config = dict(
    d_mlp=1536,
    norm_eps=1e-06,
    rope_fraction=0.25,
    qk_norm=False,
    parallel_block=True,
    beta1=0.93,
    lr_head=0.00348,
    grad_clip=0.5,
    seq_len=1024,
    doc_mask=True,
    train_tokens=595300000,
)
Each number is 128 + 32 x the weight over the matrix's rms, rounded and kept within 0 to 255. Layers, rows and columns count from 0. Numbers have three digits each.

# q: layer 5 attention query, 384x384, rms 0.0616, rows 0-63, columns 64-127
# k: layer 5 attention key, 384x384, rms 0.063, rows 0-63, columns 64-127
# v: layer 5 attention value, 384x384, rms 0.0693, rows 0-35, columns 64-127
# o: layer 5 attention output (transposed), 384x384, rms 0.0941, rows 0-35, columns 64-127
q0:126119121137118111106137158196112120148138108091075167116144135135142118108121125121142062134114133135126126131152143125112153131077154115121164116149125140160108162139150173129129125147115111
k0:123105136079151147132117168105095109089091135144113136113111142130123107124098109147105126157114140110128117130136118153155143093097119093149106123124114125124138116142100163090138139133151087
q1:126124109079089109130150130110120172126113145107146103160119118144085078126133076143136107126086185115128093154112109147156111132133123100158071102118085081151165115105181129136102165102130130
k1:054128143111092122122139154136131144152137111120124163103159145159129128077134172154117069171149197147125140153151137133105155126131152143116136150104160161137079129158138128115104112139114176
q2:138122129029095132135141100074096126153112170118164062179153158167105085131143149130118136113140116115123148144050073131148129113141094111121096134109110152122146119138147121157106139098124116
k2:135140088114145089114134113139108114115146064126168160188093172083118128121146137167100123152091186118175136133153106173125093109107124157143190094137114137100134099072116050175133075066217132
q3:155118199086137172160104195212174121091129175132087092168150147080103155127077086155172208071108131086123091081081174146166220170161151097087125156134088108131134193139153122147176129095125136
k3:166147127150163098169154090137147140127137196138126154152156131151129143144117118099104103169133098128111154143168118128121104172121131172144155166116155111132203101139161143128137122089081058
q4:137144171132114133142097123106161074109131126082127142129136132158127123098110116145129169086096188095088134120143166126146140154151140129128121140152145124169128122129123150140108141125118132
k4:131150096171139082174142178118133103107160144100140072111104149117130157123168129097194112160127135118120145124080125131172153150014093144054149126133107141187119086123151128131164118104105187
q5:120138130083098081124173120124133090127120099160164142142206122172122100141161150176129133139140123158135164139125094116142167126125106122114136136120100094137107131148136110106100134197120142
k5:168118156110174167116136112132146177100099194180147175110102102099130141137129104132101112119082108151142094069174126097089080086151134100133166099148111105144101129165114128067088173149141135
q6:111123119203200143092110074079163138143116125132126147140092145102126112088113130129167122064097130186117161129153146114164069156116126137131139127171137142148126131134109085110164128171133141
k6:171116113106165161114099141122072147143121090110146110129087151096152113147129134117150184086083166120134151098127052160122086073105095108170123143130112084137151115107104055161119152083157109
q7:100111149110130120122128133114171145183124117121152143192193188171208156113127111148183181129128144099127155109075163135110140128165096130122173155165159141140095136078079151174175153107071123
k7:078162131115168132152169157167171131120141130136131116166161152094084158072103123109177094147134072162139160174142157116148157119146132127173117102121117127135180144143111093162123066171167166
q8:129192160080148168128096145149149136121118151125125131134125116145112162149133144172075161122126104130121115142173172111113119129126095152094122129140118138171096151102134131134161103144079129
k8:160068087111133158133110125139115105106118153136123134104143097092150102108144131147126106138153160125124133168133075125135106123143145073152141129166091129075146138147108109119174156120089136
q9:134113110087107101156177125108049090129128103093132115161145109130076114145106133120176090156184165088163156146112069141138125088088115155170110108116136107104162131136158163137140156094139118
k9:131098081126165097106116137111103087112118148149125136136117129112120136141131102121107112095101145084124115135151128082146154109115153157135147136108125144128166131105129147130146114115181147
q10:086163170213161158122135131153097081151143093169118102099130129116179107190108129123113109140155126104179175080118129112079164097081185148183153108145128120110120151152081121103103150172132177
k10:163112126077178134092168137135095173093102110111116130131127092114137177137136132127140204111098165119132145141102124167136167118063113072131081140102114126173161183126133100158134067145080098
q11:097151139056107130092134123094170119116156192121172144166140210141138107202164104093076154103104111129178129159085072133133147090181084141143133074107139102150162151174166130186086132084167135
k11:085138093030086127088099158171083160117171090116102215181134121206170158183192171155131107102114124119167152158111065131113118143174130149178036108128118106108117090163063104205152123074180103
q12:112158161092144129134137111157157130134120176165139133154158099111125133163083119181151110166174124112121101115108152138112132163109095101155158129146142107144147135150078147097127122150136116
k12:118147132117099174130117171110146090172163115103179137086147133130133174077171135126079122167109136134127114093165104131075157127194138192140131157209101195101139085100146119140134186111142129
q13:137114154163067152083208165095095102140076121107138126135134141106142164119127121083120095096104195102118166113178128140097131155113161112104150099153127135115146173151111146121105142111121127
k13:110170093026128155086115131121160155088118111138205093161092144127113115105134103189128115117085073142075117147060030160130143131039183079083144139110101141126098125161087123135116113130123133
q14:122128138127109106109122128112094108141076141123133162150111107117128132134144149091152129084115131172110138128170129149154147102129098123150148166114128094091101160158116094114141157122139118
k14:117114162168152114069126113174141123125135128170099086109178095097101116149105133137116131166156156158191095128064127119138137156202075084195194073099094204097119131152129080161091128064100095
q15:109166115121140164148093098122136104098093128109127167126110165156120172097150066122115114187146140146111104140152118172108092120127119127122151128174136063145161140102122146127150130149057139
k15:165197153128089130152089123195206136160112110178101090128134087126177100125164129137172151114099103150093161118119126083192200129119162106150180105116113115158134179128104156078107105129173094
q16:175079134139110148097183114200099156112143158138131128128090132166107165133140113116079076085149117116112130150103125203108151084102121139160134143127085020216145110165090129130120141077151114
k16:124124159090039186149121168070163158155140101113142100059178146184054102167143081158164110127155062125144120171105075097148118146140124100175156139120124190137118175105159100155092079091148120
q17:175060108180178102107129155178106185160092124172171166126133091127123126087144148109137132184108148144107077145178117146082132090098134074107089105125148149143144165050125120117143140120114153
k17:122094121144118147102139150132137126124103144127127085105142087172156165111122196133124094100156086120158107165122120127107123165124121111114093148134170115157096197174201152161151071166079128
q18:166096177143121138102096089116149088130105108175130080157118087111100135111104147090132150138179109123126121135155101148125149181123134095156134165093124130189066113103088158093143126153123166
k18:119169130117153133171102133145118185123076100112128110118097122087114083144151115182056109147149105103139088151115118149108169096132156117172140115100116136099160120127086129150111089142135157
q19:140072104117121103172086156121111153133187090085164202165113155157114095132116143100113073148116168130131167117106157137149145079062118142159147167182106133155110149131136092118143167100107119
k19:139091239097147165070115196178134148123174159190155115168089149152070177124131160123158145146097097169134138135052147151102119138138080118127142151127119121183169108109128055154126125127132136
q20:067116119115127162156103071151137133146105086112108145137173161092122172103118141127132124095164150141136104133196116094115091129043120149145155137113171126151147109120138158160099148083096124
k20:158133197136146163107133130105122073129159118159114120161193181133142114105183147176132098111100144125091051070108124138135151075152066158151135087144099122120094180150122102154191182095137162
q21:093132118153132133140144136093083154130158128127061171121145144156130137146097082134153135016091135135138125107171147137154096109087138100109080093156155137095134112164098172141114182134096114
k21:093155104162119180113123108133114154130136168141121115104050107129123141138143174139080116121073220111056121094113122105139129121087095173143139123121131127088132074092137129058134166140170095
q22:081066105125119154075148160083167069130096145115125113156128150139163154150129120140167112157104096120089131148076126151209067113196127131128102146093138114087122152065131094150108143089081157
k22:154103133142107118165117142155087135150175097149151083134165076080124143092110097107103132216146138208167107161142106175117133092067100112154119127138098158106130174112123076140091128131074108
q23:101090110116134107080121131100137068158111114106054175173110105179121074127164101198059160081150055125110081164113153130184088095165135104151144112158122097107150120117168127158119134149107149
k23:131129137097211094127150055183183091124167078082146122159126112091138128115104112110140137124127163112169128105151149128108075156106149128115145083127194094087104114142135128117086139103133132
q24:171077069178122102124163127133148148126108061106153084141115136111108161075089128207105077117159127123104066160177170116092178145153123091105161140098129100136099128155093120168119149099112155
k24:100083105143152107100130116107125130105127137155158163131113127166123128116148096101124139119108123127096080133154110103040143055137141200128092127154113123143140139144218138160164113169141104
q25:120109135127115126162090164177112158154102163140138124157168117097127108209106132169120111098020121103119165153163172151150149099105091134080123123141138165138136113082119145154098117146081219
k25:102096142176166137142080091097134167193127204120149141136138145127135092099134114101144133119145095146116174160164146082158149186135121156145066151174196141130181169095143136111091083113097152
q26:189178080116124178127146133170063120134180127144138174130141109135161157083122111162106138162115157126108159162082154139099121073135181124112116128132157136166163155156146124119154139109165139
k26:121097142108073145113132109124112112146163091162125177110095155184182069148174132112096098132144110080166189140088112126158153129134083115071171126131078128091097153107141138205133148137111121
q27:193154130155098116127108181154145181119088124113174132066131157115129053148142135148091088183124151153131077154085120160161093109098167121146099172139156152176115108132052071157150138138117159
k27:088190088127106103106106115097125116159111152207138089157117150081110135119090150173139150176133140134120115180161145211116168137122112139134127108159114117155121107102143166125091130146101150
q28:158172122135110125135141149149112127141068148145152130114112164082076151157165110147128111083083182195157122128158110126090162095102095168115133138192125089087106138146125145165093153103104165
k28:123186141138164113085098115113166133154120090120188126151198111151134123116154127108158145156159074168183149158149083140118126151141078081115120107123114120125122165107141148090126167121096097
q29:146155129105091180166135121146131164105098115151112184082121161147116112140120112146137131146125061124162103169098106124160101134174132099119128130092148092145126124107137068134175118099115115
k29:098104172116099124106110149077119142090138162059077108122137137121093135152086130122135093127112198188187117156110172155149116136094152178089150105116136109147171141111138164124142127103138127
q30:048167141132079120104159168131045141098109180177104121156131174101102145178146124181117147167150159157155105115150136123156145133111095131131138119091104095171183100142139105176091140120142127
k30:118129083113233144130134163103063129108149163155143129180167054208139140121131140171167122188102170158121076153130101110101169092121105106112099104149069115153136106105092095131091185150121108
q31:148078105084113101153156121172110073089128130099154120149067078176156120148081107125137141142076133109143145165173077049156084120120122140162137123171101117114112098141058113097134090117133146
k31:114127156116121102124132161146142139146132123144070099075120155063144115202142153073156148088114069157120133106137166133114183146141122124167193106115103132109091176106146173157152113129181091
q32:140159133091099095087091121140106100116113127109113186139165171084130129103111158158138181097133179189120101147170148108133170113137071131122128094141080073139119096089062154049133140171143063
k32:157119095142166149082097136135168140128107100045093124095137124131113140147156103232169156066083150092127101087108109161113110137147125106132142060164159083132130101098118128147159123087155137
q33:113132128172101108149161113147102146161101088167144123139118128164180173174126171113122101091109096120093151168140083175122133142159185112208124135112145148158154169120073091108093132160107137
k33:109102124159130114151115097128170130123126104174152083124110152164181156122113057086140126117138112104182134137131162110167132116132104121108147165090126135129123127155183083181118108146099106
q34:126148101159136168140126035101109098127187062128099097141089112198103162139143129139140099185145086108125093123160122070072125091109135113166164090114162181069162134152145093156128163145134122
k34:111078189186129104160110152103144151166125086093124130124150153085095131090091118109121143072202137188170140069129088097145152108159085156110129110106098197142132107133154153102132142151140104
q35:091108126139100126112174135137163129094147078155137161085167136073146102139114156153132099140097084114129104105125171122145110124067172123090201096135142103163124124151148135079125109174135084
k35:123115111084159168088160117170153144126168114129102116113100109148118147114148126161139097147147082086152196089160106097131122110105117104149178135161072188078140106075160125090070121112160090
q36:145127176129158132118132095086174123144091136111159176102122126150149145147121099127128130095122156135125175144121106114124151146125154151036123166137121138152146143119107105120136120084118081
k36:141107125141078163095121178092119114141147133144092164118162212120114112158131156107101035108154157152112184106166117151075140145170103095161131083134093134117097140209101149142150142118126146
q37:133116127072143101178126108120110102112127116088150124183134077156135083051185098138115130122139123187134080158136106146162161124125131132047105111093109103124093147149085153098151083107095188
k37:142113124099156112138086142190133114129150147140134113131123111104133151088143177124157093138090099171171110100092156111142096137084138136149151114139145083170099156122152133112129104140173097
q38:153066131154136198127144117065132120137097148094082171111146118144117082115113151151176080129172099116058150130117117103142099148173123161114112136074120122120129190134149174117184153101164124
k38:116160089117121126118148131086056154107166098185089095171159129145085145090091143185103086082100074152152131093143125114079093158131111129109171135095088142157103154106171069108096157129120134
q39:138134164168126162101101071134126095125101130147137136092126135144144120089138073114142113108216089083163109076142095120126158129046078128156111083174104127146160149090116105077126124113107169
k39:178118129136168114103100177146144175113097118120125107128121094114138125155090107109104135147135084095098166106219137136140153123123233118103100135085089171132113121081146147137167085108131175
q40:213154091046107120139169109083101133129128114147159108164159141124135147099120113144129133120093148145129111080145156136169148101134128132182120104171136141113160142090136092116163141102113131
k40:177123191170150108095096181146130082116152128099145132142140126141125107095127108118115188169115127159105133161084067164152133148085143145112145190073117108124133147148135136142142098168143155
q41:167132087132124101103120140077139102128159072106152102141140196170056153155157100163106102133161114076127120149103100151155151101203119174097135147156043125111109145103128168087131132094115076
k41:150111127152129144155158155172144125117118138196052106167156082088118119103137133120111110159129076143095141139133131138144128135127095088110084157118111129124108170131170153098177139087161075
q42:165145162114165141143121102082119131126108102122151137145113074163094142093107084149152142198118097130169199173147137100174153129144158113125140116116129107157102145103089132104141091061161152
k42:147112142110084089158103101122158116096178129128138074121142043107107118160089144074085154117197087124165126130157114180125134165126144179082142122129098078147137101110152119162032130171164135
q43:160151145072098106166088130134159111085135135149132058111146134107120128114201110178112092110117121140118167184130102158105122103138110150097066099146154101130163113128118063117100149169148094
k43:147086120126126129161138127081093144099097123139103148126079099152123150141132098126135127155132128147122135131116121154134114107144091148102136159153147145102161100164102166173180110115142139
q44:101092129094075176129097137186142109119119099063132118098126115087123158145132111150155131108178057136169179150096097108117102161165140071122146121105102129165122149068107156117113135120135143
k44:156147154115137134180071111143107106162140111130085109135108143140119127189115204156158207135122151048101084167094136119132117150126130167151132106106121119061078150089133145117158105125086136
q45:127122172140110132122022118138133148163128142119143161145141159135140140129118102118132103162168095083171150085147098102155140140092157142150131114090115175110080102137096155108141106094140151
k45:051154101118073113121133118118162125122111073081108194157096082091130171120112172108178151104141120109157129153184115110180119150157140080121075141115104117157158106092093129100135147128098115
q46:177095117137134129094158133166103073107123120123169146165110175159146095150105119074116078113074144137163136155163105115148091120139117072112068120119063161112134155133105143142143102122151136
k46:127132174107119119142126122083137160136079168158125116095116155145141117134103125094163081155133195106148106127118101145112099119071099134162141135086093115148103075130127129083143094108125141
q47:125122108142152165139157109113151055117106137141149117130124170105127116068130134067156114110140228152212086092145130124116096135162141144160108119200138138088123165130168095088118135131129162
k47:145130135148159074182102126131162147120106158118139182124139099136172114104143132135164121100053103121132078043152129146138148102121129075115155151129133167180079143154085136092122167159093159
q48:151137070115127186158121159136114118126122164074121140118174162129123095132220130108161133149074095141089151127127134117148108132121062169121144102123163147144115102136119184123140078119116170
k48:142143086122141101076147080165152120150090151125217107174147136137106159144122115110086102055112152155131112142150073106149140071120101123141116094126098133112145129078132115167079060201140103
q49:122138144128136120066131064129146076165146166110133157148133113132103136164129154171103118127095161068177153165153125109117072133178102128140118170133160110084130139159146133079124127166113149
k49:024102130131126137110142137120050158119129137125100160168127111151193074100148085074120119155123129111131132101110134094102122160125153064148135110175152118130135127145171140091164152124142127
q50:113108092148118075149143158130136139139122079199112195139134143103123165154170119098113174160129158138092087067162106088194173158090083077123165180146146080112159143104163089142183139131169148
k50:102109108108148090103162117181136151106058165116074153153144072131126155138105083092168133135101138092135147089122110074158166120096162110134094162121150118105132115120165097125136157109150113
q51:135084155184124132167153151146097110120132141054105095122144147091174114086165132139134190056154081110141103157077147067083167132103121136118094135179131104121158139132119071091111166130099134
k51:183101124165150170096122146072080120107101140156151143169116114142147152119108124135157113095113140185144152160105125104111125172158079094106104125151098184111094147142089123117120141123081122
q52:146123199123139166117131128128108114125126116129146144090123140170153092102143121154181131143161088134112167154117102104112136076172152122121125103155144147104093163115164123098096084170126139
k52:126150100099092122194118135076151135118078135119168111113064129110127145125091152129127107114152142044146104162162084082117145126123167138073150159132116083154157122130097132124154109163113163
q53:169092144111166191120098147144131135085097180150086138104092074051148141111132102117136144094137102134139090128122132088123112085118133091122146125165114146126143104142143088116114131082127139
k53:156145123172088147150184160147085092151122103194082136076117115116153102069141179099105124094124109104116111177133189169143144150104088186100131084109143101142149153104135172158127110103108127
q54:171138143109071138132091126141120142121121171147155110130143141144091189090097166151086171130116112054145096120180130111126141127193105136121073108154140133109116135120156168106181104123121108
k54:067097109127119140079123105113105104093147125098099201197119112128143145175138117155132129118103142075132126147099135132161114160122130103120128126152142137148078167199101164107134110110162151
q55:155077100065106143076161121111021150108123180163081092195175103118144080199132169100123149157138170132121138124096108159092142090177098111144140148124174117119209136134064143111100121139124131
k55:156154103117105074104103112092137094124118089157106120091069132159134111118094102133163116112202160071184137133092175058155112145113145096078114130150127120124127093165062222108148211116052137
q56:148135107179095116120142146119093103155134182154134098136114095116078142142106112082104075105096117132153124091119167154164120146080100082133146083137140177125139132083112161106127099138157109
k56:079060119119165118114088185105147101160139110080176183059126096126109149077158119118132150111101125126076139169135149181116139130130163152114126130164108127169124120110152051175107188097130148
q57:095131024113118147129092076112117118124114150072161197117154101115125134130098134052181132130157122139147105141131128066106155174096127105167120160189050122096153127050081153102108130156126165
k57:184126134107131210143113138119123133113153160094128139103153147090153119115140187224119154074062173126153116139104111105105109120103116108125078161108153129124101157209091103139112112112135119
q58:090134178133121142145102152177107166113065085164132146087109060059099124198160118093107169113115082131160126103130110121145094134136137178126131088060160136089093114123108118159162134104176176
k58:176177096087152094154093103128142098131113125159062137105127111159115150065112093124139130110095111095186080101138107181105183153171155116144115141069134094125100149101118090106133115129142149
q59:122115080132127156148105111097105113165148116114125176123125140135127078075080147139130119120060159074120103151084127133150089116085138138120179111110091071109168173122145147119125157078104097
k59:112056134181148153154125164153114104121160144098123158125057060091110189152155112141075118134079113166136169069116151094119091124092129152172088094083107103136120104157169136134147130161119116
q60:142110147149054126150117120117110102128147107107117083131159127192098102156135114111117129140148145106125207106116141169151124094110096140142169154135159163110111110121158149151124139101106091
k60:157167165120123089088095098180154166084091103122131181089048090086103065121086093139186138127054132167103084134127103139101116133166153074132168122119158119192098086104171106160128149136155150
q61:154131119168149143133061091150116148127106102146147125137124120140098074119146124194130088142122079087150145112130164105145065144085160095122121133132092141139074096121102092108152144125134083
k61:116171139101086151088154124144148107148131071164142126168080128145110081174164178059123123076141132170100055126125133143176091189151083105105151142119188194105139101127112204150121076189103096
q62:179128079119122127122111136119150175122099161163159064081120091086100143079129133131131105159175155169095102139111182097187151133107124106067166121088097168156130095117103183168169165156172076
k62:101105156195130123098164132080107228124117071126143185051111181137131147157143098158114132138091098184121138137141155109142114112145151117140096166143078081168085136166104168100147152134153180
q63:121140138121163132183120121074135127144129128088125204112172078118164114117129137113170139126115135113108148119157139141072181076158079137139169151109154071130121102184129160102080148166181149
k63:114112161178149160072160086129133141136128121143128151109089152196095152118159061080144098118152138171142126127089017181125143167180156150197050130134121107085082068122076103116115121111097101
v0:094110101115118082127057114159130155161171196132127155144127175070107157152109150120112154108139173141065093127141171150134102146173113110091153109101055160128148154119125125062094097162085187
o0:114101129096131146109169135088130171161086123126114126088201119116154137160154098073113144149146113137157172189197168078135096116122125127043082108102057155104158126112133162106139074116079153
v1:136139087115140121119141140116131165100131145149149125100091166120047099153123106172138209165111072173112107115147163150108114055161080138146130129141106140146092110070144134131148219132169100
o1:093188116111147111189149154120113150129158119152152117120153114082139133136113120127129144145172150190105123052137121117144134116052132106119115116138073136139102123149134162129082041122151100
v2:050101184151113120114099139109113098140137128135099144152148067132122109119140117184134152185138128113126101086101140158119116125140134125130113136119176121157108158149157216155142104134166112
o2:225125156094153121107126112159146137062097142108097168125149148099146144098169139081110102096128170121211074161177169164141141127173113116147105141131145064117129167136109087156120158054131126
v3:106132114145128122101164118164092103081114149191102064137134115144182161203103148135104140065168127055135163146089123136146122137184077113146143109189112153121099057179148135108088128109142146
o3:140105139090145155106166157152134063145157130130157170133111183150140165090147158115083125093124182170153102119117097050084118164171141152125125103183130146087120125115115120134107045143133108
v4:122119168166121201141128092101155132145115182137161086160135141162134123211113206073108073119167135106132149087156171092080050124151147166140080111134114122095131183136101132125159125145152131
o4:110095146101072087121133137152153169102190122118135139145116118155126142106134154095091066115150170099138134083123149114146144154212105159144150073139138107147156108157148152179155087122141172
v5:078183176151123122171128151087140120188130165159081163126112156049097126104101071189158095093066140108137134102140134115164117168182082148119151148106127194140141166111137165124104157123159155
o5:140161168134098160117086138142115190135132106151086138129151169078122153199188140210089137089096106105151094120150125178121126062130144151137102139130099149136143190180184120129103125122071105
v6:134135087087098125138151102077100068120169187131079055149155095128180194076137166095128173112079138118164120143135139129141102166152103161106119113119161084057090117097130130164150141111092207
o6:135144159122130150111154147120132139116128104148119166173105156202122127141130088130142125162096201157161117122085112104123138077085136127150118130168047076195121122117055078135169156142118119
v7:139116140106172149137138160128095105113176059157101132154115120128091153136130131168091178129151154115191148079192129117157189166092147124151119109131160131151111163096104167139181121160136089
o7:164143146051173075089156164164147104079094147172089115105065088114109120145140104145128147182137148107113124117116181150129144138138142160088145088144109114125104114127150153132128205114063092
v8:174103178139106081131111169105171136160196187134163097143179135119178149161101122110117112091115121067089172090117171139151127154137129145131179084088129131168082175162174058088123130157133103
o8:096124107155132130135164147129090175199079114097130115152134143147121123162122189113109118188139154094128140108113165136104116128136102091122073189089151111145109112143147112157144178151111135
v9:173168147152154056173160120138101158162125190141124115166097161150122081093198159085146089173085218144066079160150116116153125104131129150057168165140100136085109158145106180100122126107143063
o9:111126079160153190089133140100099070162104137132090112102135133101083157147175130102089122178196123095113115175108108101072121087065122165203162112109102173124116138138172060083136128114098129
v10:146140119160112110109116105143159179082112116167098071097124099109118081133148098101100163147079143123110111154083156130126141072141115104140160148130130132108138122111121140197113145153107110
o10:184165136165080155170104109109130142178173123135144123159140139144073088120140114125140113127120165098070133155084141072115155170081125137114141092155108171146108078146100173107129171149171107
v11:107132144113116144184083128188141128143130108072082143116109135119177139214073117113127151117131129090131124101160195116108133128108102105109143092185084172147115092096159131175125077129114106
o11:100123133110068124088141090177111099170147164135079145118130107139063104126139180048111097137144193156128165129153116104127113135150158118159141159126067079132184125136142131121113087166100100
v12:142131121132135136129133124136159142111101132184159147139128082095058152125118137124150157140191173150126105106095129120115073125145093094145170104075077157163085114152160147135124155122160186
o12:119086101132165123252119141186145119093135150176160099090147144083110178126098116084158178150169124091083100057097150123136159110062142093082140111178073118107134104148100167100136120119120113
v13:107169134154022179158109127172142187135137085107080125087149131161130133181152152114117126115140179080067077106145130146135122068149163093155148142093138145110084136105125141085125104109111109
o13:120152142100096138176108147175147163149180115093115167105142074113153075172117195133077105100164150074109141084097116066077160103119121164121174099117140160095130141150107137110108170120134090
v14:156092119143158122087158138092143110099137134107148110117111135130122113162067103116123112129139232116155188143186089176138174129101124180087080136156126154118107159155096165177148162117115116
o14:146094133106141130123078144158174134132142165097094073119090132098144118119125117153136120110137112143159104100130197093100160150068103160124137130100120081136151143097098127155106130129067158
v15:117143115081102097110093106109137162101165103171122153145105080080133152171117111126073094130136099143141074070099115088097107179148103154142120086136110156108125120128177127156144106069074183
o15:163119088076142112168097073100149096078128150086113084172148130120122121116109191083127156138126156128106133151158089101079112154157185110127106127083104089141147119122104127061120144140155115
v16:086139153092077167115105115115170142179130096103119152101063204089166140131139111121107160109131119119142075150187131148075126133186112172147111142122127138126077131113117176098143133145060112
o16:138108153132093123120097155129117154114112153104143183122201095140133087140092098057154105105091142130151113146207145134128211143169048136142094116148122117183145135130128158118177177133159178
v17:114185078135153096123106169103087093088111196111147110095147069162094156107093157134124149113131107084184116114088171174120085149119143149234103135162101099149092106134127148157151092169114143
o17:102103143128140146135177054108183060122136142151099230153153094164098092108060120203170184123118113138093123110186154113147085136148125125140137170135103108136099132167122140119133111112186152
v18:118143185133112182160078135154105119160128154158157096110118131127105131099122178064108156132151169130109126132107199074108128150115159138085145156168165068097101149201076117133117074153153112
o18:137106157149174188088076138147111059155100138117143069131083125103069181089138134136133098143119135146180152106138168129161131119127107173114165108119073169204134144086144098115135150127145122
v19:173108186175120057095111151140099150161073133162160126144091129169072117133164104122168072114115153119113177114108054129146168132150129126067147115106080102098122105132124118132142093124085140
o19:136101129138106121073075120149134104118141127113161138133063157072130177189156138190121080115146128124127197168229142106150086160160132138076142100132088090135171131134063187160129126122113102
v20:110092153112095079082167132109108115182085145141107144111182149132068161105116144192138151117113124171117147124151126102138140136135124126185055160106135122112113157154123102146131110120067106
o20:144054082097137136187196126164071097119124109108163172134136111176092093155106164111151162131074120089149103161188161119133112080166161143097175119138089122073119137140172143108131205171087118
v21:117132154159090073188130103127134135080138101123108147126156086119106151137144163091117134178171135111130144151094165140096143092082111173127119173180149144042160148075077137113125128087083127
o21:103147112129115136167159130149104111139141149200147108097132105174157139094093118145155146176149135133111124130132130113132138137150101038150168081067116157135078091070176163136163090138174104
v22:122145147113118175146157128116075134161110129107135130154130113123152121188139083113084107160138115132189119099131152193117095138172111118101097083104095125123115137133149155177154135093075150
o22:091158115105127160158097153152125113154099155165156141080113124081159112135141112121148149125147175153126159119122077172154150175168144098188128133119144109151081188163113085111164110184124133
v23:142108235111111172115080137125140163111133114151092139124095100093059104152051142175112062128092138206117124144140145139182119117113131094238136188129105105149177119132179125143085103156131170
o23:108119142087118131169130165083153107139172151124159131119109093142101141151081088134126073151169103066128094141167155146091169133160118140111136134076110115153147173089068094119116139119168165
v24:089036113130112116127132117130137112128094151106161110102136132111181126089122060151137117100173107141097117095103077091117114097111169111109116138106079087137171083147105153154173121117152117
o24:169114163125183167073139156166155078104107124112100147115121051119080123094145153154144170132099106088116058108116121130089151159086086117134169183146126132110156162138109117108147191119145140
v25:197091108049149190167093102107129131100102123116171184167104098171097116105147118109154101142112126173133180136165092153126095137164116108117110145108092108176064096158166060099121142126153155
o25:140090159180076140145100151145146122109094156139119131077123107126101102138150088161101159159159151153133104125098144141129124092129086140153161187095089124111169065104129154088169146171121113
v26:177130167158126115149163091111177163100105113093139184108086116134128130141134167137159133117128157137156163092143115173068132121116132085146115141092117130160153093101148155087130111130168100
o26:096142106096152144165163108080127168131111108124138135153099141126107056131081130182156093153128137049149146091154090146140087155148149100109125136158123085123065103110111158105142114129142180
v27:091146186116224093140139128100058153119161138116147109200150098133088147095169104134143151176144140181142106105046090127148044145102148126093117141143137112104102168089155159184143128163156117
o27:129104153140126101129181147126166146114111191193135117146115126171076143098113094150183165125136238108139115086065176159131140140042125142053100109100100129174106158114156131181124146107091118
v28:159129120055122115115183093163090161114098148150122139140149123116112069110161111148138168143234125159080149091185188155134131136111143114121170117147109130137124126084167123130127078102108082
o28:111073139137141137160131087146091160144121159133155077077088119121154151139144202091121121124167074159135130133095074148082105151135155059074144137130113143099111100081151162179128078099208151
v29:126110126165154117142129125187141132111181129173138157104127118083117207110103122133154154143087126156147108114120142152161081119076158104152135098120109100151148153157165141168099077121147139
o29:077189177117151113159160157167100058134143153135121137091087102124063140141136141115160143127151126168134148108202158137156085115110082128104149102082102126156125158145173120121091160113084144
v30:184063094115095131138124142097086118178100174132115179169082136132203124132085152107152138092125116133142104128169132106165142106129167121117093107096122150099108110106145121126142082136131110
o30:107114110057105164146102142124118200095088145112183190164105073142136109092154131124097117134063174098190175143130098144158155115156125098112135079144111124120109151139089119186119141105112177
v31:054141129110132133164091151103136148142126153141176149107119145160084145135153132071099109152097167135112157142079165084161116162124103091155121117107141173167076122077095116109104174114059138
o31:121145178087085113084156109129132124151149098110096053180112140119063146158116131155154170102150138127134122119180175153123102139073109173113057087077034092102133175136117139156106066171143132
v32:121160086096080173084091079161124141135140110121110164148127122094116104183187136095180131154147103119120154128107195120143181168149072174189145136114129080139115084127132129180157117092106176
o32:149132142155136187172098084105072149150076139138192136091142148141127155128101166095102103094187110201133114129153182140112140138188053128133127084162141113110092098107094122082105093172137097
v33:116103170157147102165148152176161093124136116166117156148089088169112206129101140188120155182218145157123088110162195142168092140141153084077109094129116141112142174092108157128102104173094121
o33:157134123155225096062221095163132129040093158196139097110163110136139189131173149106141180114115175150113122134128145086137095106171102140105124154137137072115101133183121135156125141135098126
v34:196192076083105128159117078137097143136178133182079086101111131068138142168095162121157087121153160107181087138099145081153126099152150156160159177174129151094147123081169117088098086121105115
o34:092105153126145153122150166107135175156123167092104114157156138123107132145099121173075154125111101175123079139194053136162122138172113151129119141120153115118125102136125111163114169118099142
v35:093113108119105167118143159121089184157116107153111122162120100180144154133124132160132109156162111075134113156115156075146140075174087149114057049147121169200132127169114174141146154098091094
o35:170157155189141154085160089137153164168133119154145117070157131138043111168146113091112118133080135107107134127119111127129124163188121174187093151146145127087112119160158143124137138149126140